python train.py --vocab_size=21757 --norm_eps=1e-05 --qk_norm=true --init_std_down=0.0 --grad_clip=2.0 --batch_tokens=[16384, 32768, 65536] --train_tokens=341400000 --dataset="wikipedia_en"
Each number is 50 + 12 x the weight over its row's rms, rounded and kept within 0 to 99. Layers, rows and columns count from 0. The size before them is the row's rms in percent of the matrix's.

# layer 4 MLP up, 1792x448, rms 0.0537, rows 113-127, columns 0-111
088:55 53 48 69 57 63 60 41 75 50 45 48 60 68 65 44 46 43 62 50 51 48 63 60 35 47 34 54 47 86 56 61 63 40 63 43 54 70 63 49 31 48 47 41 49 75 57 40 30 47 79 27 44 47 36 40 44 75 30 53 64 53 73 66 61 46 18 61 48 39 55 47 50 36 32 43 55 46 40 56 47 50 40 34 95 60 50 57 48 46 52 30 59 32 65 41 57 47 71 40 25 77 61 43 43 39 71 48 78 52 53 37
100:49 43 70 43 34 57 78 36 56 52 64 39 45 45 46 71 26 70 30 34 56 44 38 54 48 45 63 64 55 69 44 58 54 85 34 42 68 46 53 62 46 45 70 53 59 70 51 40 56 49 38 54 42 65 47 60 41 46 71 28 45 39 55 54 49 66 35 48 44 50 61 65 71 41 35 67 47 58 33 58 66 36 59 56 53 54 45 61 45 40 48 62 69 39 54 66 46 48 52 28 60 74 69 42 51 41 43 42 66 38 47 52
092:37 57 23 57 63 60 56 68 49 43 39 65 27 80 65 35 56 54 33 40 45 37 52 47 61 53 44 55 60 67 50 52 28 51 32 60 52 51 53 54 21 53 56 69 38 61 49 76 50 60 46 44 24 66 46 35 51 47 44 52 64 47 63 46 62 72 52 37 48 47 48 76 48 46 56 44 61 39 53 46 72 50 38 58 46 42 64 57 48 50 45 46 43 42 29 40 50 65 27 40 28 48 57 54 56 43 48 39 59 35 57 50
096:39 62 38 67 41 42 29 51 46 38 46 52 51 52 31 59 53 68 45 57 60 61 53 54 59 46 56 42 45 34 47 45 40 61 58 55 70 38 53 56 37 65 58 36 45 61 56 57 64 64 33 49 48 56 69 54 59 60 70 30 42 42 52 52 46 60 46 44 46 34 48 47 66 51 49 51 59 50 50 52 34 73 34 59 54 58 36 49 48 57 52 42 65 56 50 48 34 41 57 59 47 24 37 21 15 52 35 56 56 56 52 49
103:52 51 31 44 58 67 47 37 51 35 33 55 49 54 54 46 79 40 57 55 36 31 67 43 52 52 50 17 30 39 40 40 54 51 69 50 54 36 54 54 47 47 75 59 50 50 63 47 54 51 55 38 62 45 48 52 46 42 45 59 50 45 63 60 51 58 43 34 52 26 34 63 32 39 51 47 22 42 58 52 63 59 39 81 49 45 55 62 27 27 42 58 43 39 62 71 43 24 49 26 40 39 34 54 30 55 44 91 49 48 75 45
103:61 30 52 45 47 35 50 61 47 43 54 55 53 48 47 69 55 31 56 47 54 39 38 53 58 32 69 40 35 45 64 50 45 37 71 31 62 69 63 47 46 24 38 53 62 49 81 60 41 60 68 45 35 63 50 68 64 52 35 48 42 64 47 39 38 58 67 37 59 76 67 62 47 66 47 59 57 42 63 38 49 22 41 49 47 50 71 74 42 62 41 35 74 54 38 38 24 48 58 28 49 59 50 61 45 43 35 34 50 72 70 45
105:34 66 27 17 65 66 36 82 41 57 57 66 08 58 48 51 40 35 40 36 44 45 58 51 64 36 46 44 43 44 18 48 44 29 68 40 58 55 46 50 47 30 44 43 54 58 55 50 46 45 32 32 59 38 48 51 50 49 37 59 53 46 56 43 71 51 58 49 68 46 66 67 61 65 43 47 70 41 48 38 57 49 23 54 63 37 51 56 45 46 44 45 57 44 47 34 41 23 53 49 50 43 72 29 31 52 41 57 59 48 52 52
093:56 32 55 37 50 51 30 61 49 34 46 65 40 48 50 30 33 34 60 56 31 24 33 37 67 35 35 38 45 52 48 60 52 43 40 17 56 47 38 54 47 43 61 62 50 67 55 54 53 38 44 66 35 50 38 48 50 63 58 40 41 48 53 63 65 62 70 48 50 36 51 55 49 75 54 59 46 68 41 67 59 44 34 60 56 46 64 47 36 56 60 49 75 55 19 56 43 48 31 67 58 50 31 60 51 38 48 72 55 55 65 45
099:59 71 54 41 36 40 51 30 54 36 42 65 38 45 51 45 63 42 58 45 29 48 49 46 55 61 54 43 40 43 30 48 48 51 59 27 44 52 47 53 63 39 53 59 48 36 47 44 44 58 59 63 43 38 55 47 60 45 62 45 67 36 45 64 33 45 43 48 30 52 37 50 49 55 40 57 55 54 59 45 78 55 53 35 60 52 30 45 52 57 38 43 56 70 49 43 35 55 49 69 48 49 30 64 59 32 50 78 47 49 66 63
101:48 71 39 37 24 55 55 49 58 64 53 51 33 63 57 43 52 48 37 20 70 29 60 67 38 43 67 62 57 46 42 58 36 64 45 49 32 56 41 69 77 68 64 44 52 29 56 58 49 58 62 48 74 42 38 62 40 49 54 52 44 36 53 40 55 62 47 52 59 40 44 64 57 35 49 59 41 44 51 59 58 45 57 64 54 44 40 67 55 33 42 82 41 38 42 55 38 59 61 46 46 44 43 31 48 53 65 64 71 58 44 35
095:38 67 44 66 27 54 65 65 44 51 67 53 22 37 29 69 25 48 76 46 51 44 41 51 34 76 34 34 61 44 51 44 63 46 31 53 37 35 64 55 63 37 45 56 50 50 50 69 51 35 23 44 36 62 49 57 49 59 59 49 62 46 45 51 48 59 61 49 25 52 68 54 41 55 50 54 46 47 32 44 58 53 30 63 45 45 56 44 51 49 43 48 53 51 39 34 37 63 41 70 47 35 52 62 50 53 51 31 55 61 43 65
099:53 39 41 54 43 44 46 26 51 33 63 39 56 61 59 54 48 46 42 50 33 32 49 45 59 52 43 43 47 39 72 55 65 54 56 35 63 49 40 52 43 50 26 42 62 67 48 45 45 51 62 39 52 49 56 68 39 55 60 51 59 44 61 66 34 49 57 40 69 68 35 30 48 49 49 30 60 26 52 50 26 54 50 48 73 26 43 48 30 63 52 39 36 46 46 34 43 53 53 53 30 50 59 49 39 35 62 64 59 77 42 71
108:62 41 68 44 46 31 36 44 47 49 66 36 44 45 54 61 58 58 35 48 70 42 39 57 65 39 69 49 32 65 29 48 38 59 26 42 40 37 52 51 62 54 63 65 52 42 50 55 72 35 46 37 57 67 28 36 38 48 72 57 25 34 61 48 36 43 46 40 40 45 53 44 53 56 44 57 69 47 55 68 57 47 40 54 55 36 42 43 47 55 42 43 42 35 41 69 60 71 48 56 52 46 41 43 56 59 55 65 65 52 73 48
114:53 36 40 31 15 39 29 37 48 41 45 71 52 49 44 43 61 59 52 44 58 62 60 49 57 44 35 59 40 43 61 65 38 48 17 47 61 57 38 46 53 47 40 53 45 64 63 49 53 41 57 34 72 60 46 35 68 52 49 32 38 46 52 48 55 67 64 56 69 59 47 46 44 48 27 42 43 36 41 11 39 57 46 34 45 47 51 72 41 72 18 46 48 67 70 47 44 53 46 47 40 58 69 88 55 60 52 50 43 52 42 78
092:58 49 54 41 45 55 53 46 66 61 48 52 20 71 38 56 34 62 36 38 58 51 42 53 52 27 64 59 48 47 47 70 67 70 58 47 80 53 47 34 72 36 49 25 69 53 58 69 72 60 51 68 40 63 34 37 47 51 53 48 44 58 64 39 40 50 44 47 44 23 69 51 45 66 49 49 50 48 65 42 45 25 51 77 39 33 73 50 45 61 43 57 63 40 35 42 49 45 56 22 43 35 51 49 44 31 49 33 61 49 46 51
# layer 4 MLP down (transposed), 1792x448, rms 0.0486, rows 113-126, columns 0-111
095:38 46 39 70 57 53 30 53 45 58 55 31 79 51 67 49 61 47 46 49 56 54 57 41 51 60 49 62 31 68 49 42 34 48 63 46 49 39 52 49 48 51 42 61 51 56 38 35 32 48 44 36 43 53 58 60 65 66 36 56 39 64 47 65 35 49 50 60 70 36 56 45 52 58 67 56 47 52 13 43 48 58 39 48 24 48 51 57 47 58 49 36 43 26 56 28 44 69 43 71 24 87 31 53 46 68 48 50 51 64 53 57
099:58 47 47 74 64 41 27 55 64 50 71 51 57 66 46 49 52 62 53 33 59 42 50 27 61 72 23 51 39 46 53 48 54 61 46 60 46 38 53 50 56 46 69 27 32 63 53 45 38 40 56 41 63 37 52 48 50 68 44 58 38 61 49 54 58 59 50 46 40 54 36 43 67 37 52 48 57 35 34 55 48 34 30 35 46 35 43 54 41 47 47 69 47 47 52 61 47 42 40 59 57 43 45 41 36 45 69 49 45 44 53 64
094:64 48 59 50 58 66 45 57 41 48 56 50 47 65 58 58 36 58 63 39 56 64 61 50 37 47 54 45 54 42 37 52 42 59 38 48 49 56 68 38 45 52 41 27 37 50 53 65 58 56 64 50 59 64 64 44 37 61 27 51 47 77 45 72 56 43 24 52 39 49 55 59 53 46 55 53 40 58 56 45 60 51 51 63 57 63 57 27 59 58 64 64 37 39 63 58 47 42 37 59 57 34 47 59 62 66 40 45 59 65 45 48
098:66 58 66 30 39 49 49 39 52 70 46 70 54 73 61 46 49 55 40 57 49 65 52 43 39 60 17 56 35 47 39 49 55 55 36 67 43 53 38 46 27 73 52 74 41 51 46 34 54 38 47 40 46 43 46 60 68 24 46 34 63 45 47 59 60 45 71 62 52 63 39 47 53 34 49 54 40 64 42 39 45 52 40 67 53 54 58 69 76 37 73 53 47 51 61 57 63 45 33 25 58 70 52 56 37 38 51 42 25 43 39 46
103:62 37 40 44 59 43 55 68 44 38 39 70 73 54 32 54 57 43 37 47 72 45 73 49 62 68 48 74 41 64 49 46 59 44 84 65 47 68 43 68 33 59 52 56 67 49 53 45 36 58 56 57 79 46 66 70 49 56 43 54 29 70 57 73 64 40 56 50 52 39 56 69 64 65 58 40 47 53 53 52 52 60 33 46 54 49 70 64 36 35 60 44 51 52 54 70 37 41 58 40 69 40 65 64 41 45 64 59 64 66 48 33
109:37 40 43 51 46 55 64 58 57 60 50 43 63 56 57 47 61 42 53 54 52 37 57 64 68 53 54 54 27 50 43 55 62 26 39 64 73 42 44 56 39 53 48 49 65 50 61 54 32 44 39 57 49 42 53 50 64 57 45 53 29 68 48 61 58 51 60 50 57 58 62 48 58 45 61 54 61 38 31 81 51 24 50 68 55 75 43 63 33 54 66 44 75 68 78 56 31 64 66 48 50 73 40 49 39 34 14 48 61 52 57 41
105:40 39 69 57 52 65 49 56 47 53 45 41 47 37 23 57 34 60 41 48 67 79 62 49 68 48 56 40 44 38 56 25 60 67 34 64 28 59 43 60 55 49 52 40 51 38 42 26 58 60 32 60 78 27 43 65 55 53 52 58 53 59 56 47 35 35 37 57 72 70 42 46 76 52 77 60 39 42 61 49 63 41 26 48 43 42 67 66 67 59 57 27 51 49 41 51 50 69 49 51 29 49 69 48 53 57 57 37 65 50 50 45
096:58 60 50 65 36 53 56 33 65 51 36 64 59 76 58 52 39 53 45 36 71 46 70 68 54 37 55 76 33 66 62 39 68 32 40 64 42 70 66 60 56 52 37 41 48 38 50 37 46 47 58 39 45 55 65 57 56 50 43 59 46 46 65 52 41 62 50 44 51 59 71 34 47 79 66 59 63 55 51 58 64 55 28 59 35 62 58 28 47 46 47 30 35 55 53 42 56 41 60 41 45 46 52 40 38 39 33 40 52 52 47 58
101:33 45 46 39 44 42 60 47 68 60 68 44 58 48 43 41 61 66 47 68 26 57 51 51 77 51 54 40 60 46 46 35 38 52 39 43 50 69 55 36 29 36 41 72 21 61 52 39 41 58 71 31 52 60 37 65 46 52 54 52 64 46 52 41 45 67 58 26 44 58 57 64 51 50 53 56 35 60 68 59 54 36 57 48 48 55 68 49 58 32 84 30 53 68 47 40 59 55 53 66 67 44 65 68 65 58 51 47 64 36 46 64
100:37 38 45 68 58 61 38 59 65 33 76 24 24 40 23 20 37 36 50 43 59 44 54 67 47 72 45 49 47 56 57 49 39 48 50 59 54 60 58 54 61 82 51 38 60 41 51 55 49 45 53 38 45 53 55 44 50 65 52 50 52 48 60 44 55 50 45 37 49 47 49 58 32 45 39 69 52 57 46 64 50 43 56 49 37 38 48 40 24 63 25 43 62 44 34 35 42 49 55 34 48 33 73 82 51 42 33 34 58 69 49 34
100:70 52 40 51 66 41 53 53 64 39 74 50 62 54 38 58 58 51 62 54 88 46 43 53 43 60 28 63 61 48 63 72 62 50 60 65 50 58 38 62 87 46 39 33 53 43 58 46 53 59 56 52 54 53 55 65 33 39 50 42 43 63 53 43 56 28 48 54 40 32 48 45 64 39 42 58 51 35 59 56 48 55 47 52 38 67 51 23 57 47 53 59 43 53 69 37 62 55 66 81 56 54 59 55 55 52 39 55 40 47 47 71
102:42 49 46 30 30 57 47 54 47 42 53 41 45 59 41 63 44 59 44 58 72 46 57 53 66 31 44 40 35 59 76 62 51 54 47 34 47 58 45 62 53 49 63 58 33 75 52 36 43 47 57 53 50 56 30 62 57 36 58 63 70 40 35 68 26 53 34 52 69 37 71 54 52 38 29 49 65 37 39 59 58 48 38 43 67 68 35 53 27 55 68 52 60 45 28 61 52 43 52 31 40 36 69 55 38 36 58 49 46 49 75 41
106:45 49 30 48 41 46 48 45 34 37 40 78 54 48 51 54 41 44 44 41 55 58 55 52 63 44 56 44 53 74 66 64 51 59 24 50 65 62 43 52 44 42 55 43 51 63 50 53 35 24 67 76 51 53 37 43 47 33 37 71 59 53 35 42 47 62 40 42 60 40 47 58 56 90 35 64 46 62 69 44 47 46 50 63 57 62 64 53 57 50 40 32 44 78 50 32 70 43 65 45 43 46 55 47 42 72 63 36 58 28 68 57
108:66 57 35 35 36 72 56 40 70 49 50 42 58 41 38 39 38 51 56 52 72 26 42 44 58 62 49 42 78 33 65 36 58 48 26 66 56 57 48 51 64 54 52 36 55 54 43 53 30 47 39 60 52 47 65 32 64 55 42 47 43 39 41 41 49 79 58 51 55 39 34 50 51 47 53 56 56 28 62 23 72 61 55 51 35 51 57 46 54 50 53 48 52 58 44 64 49 27 32 22 49 10 50 68 54 50 43 57 48 59 44 34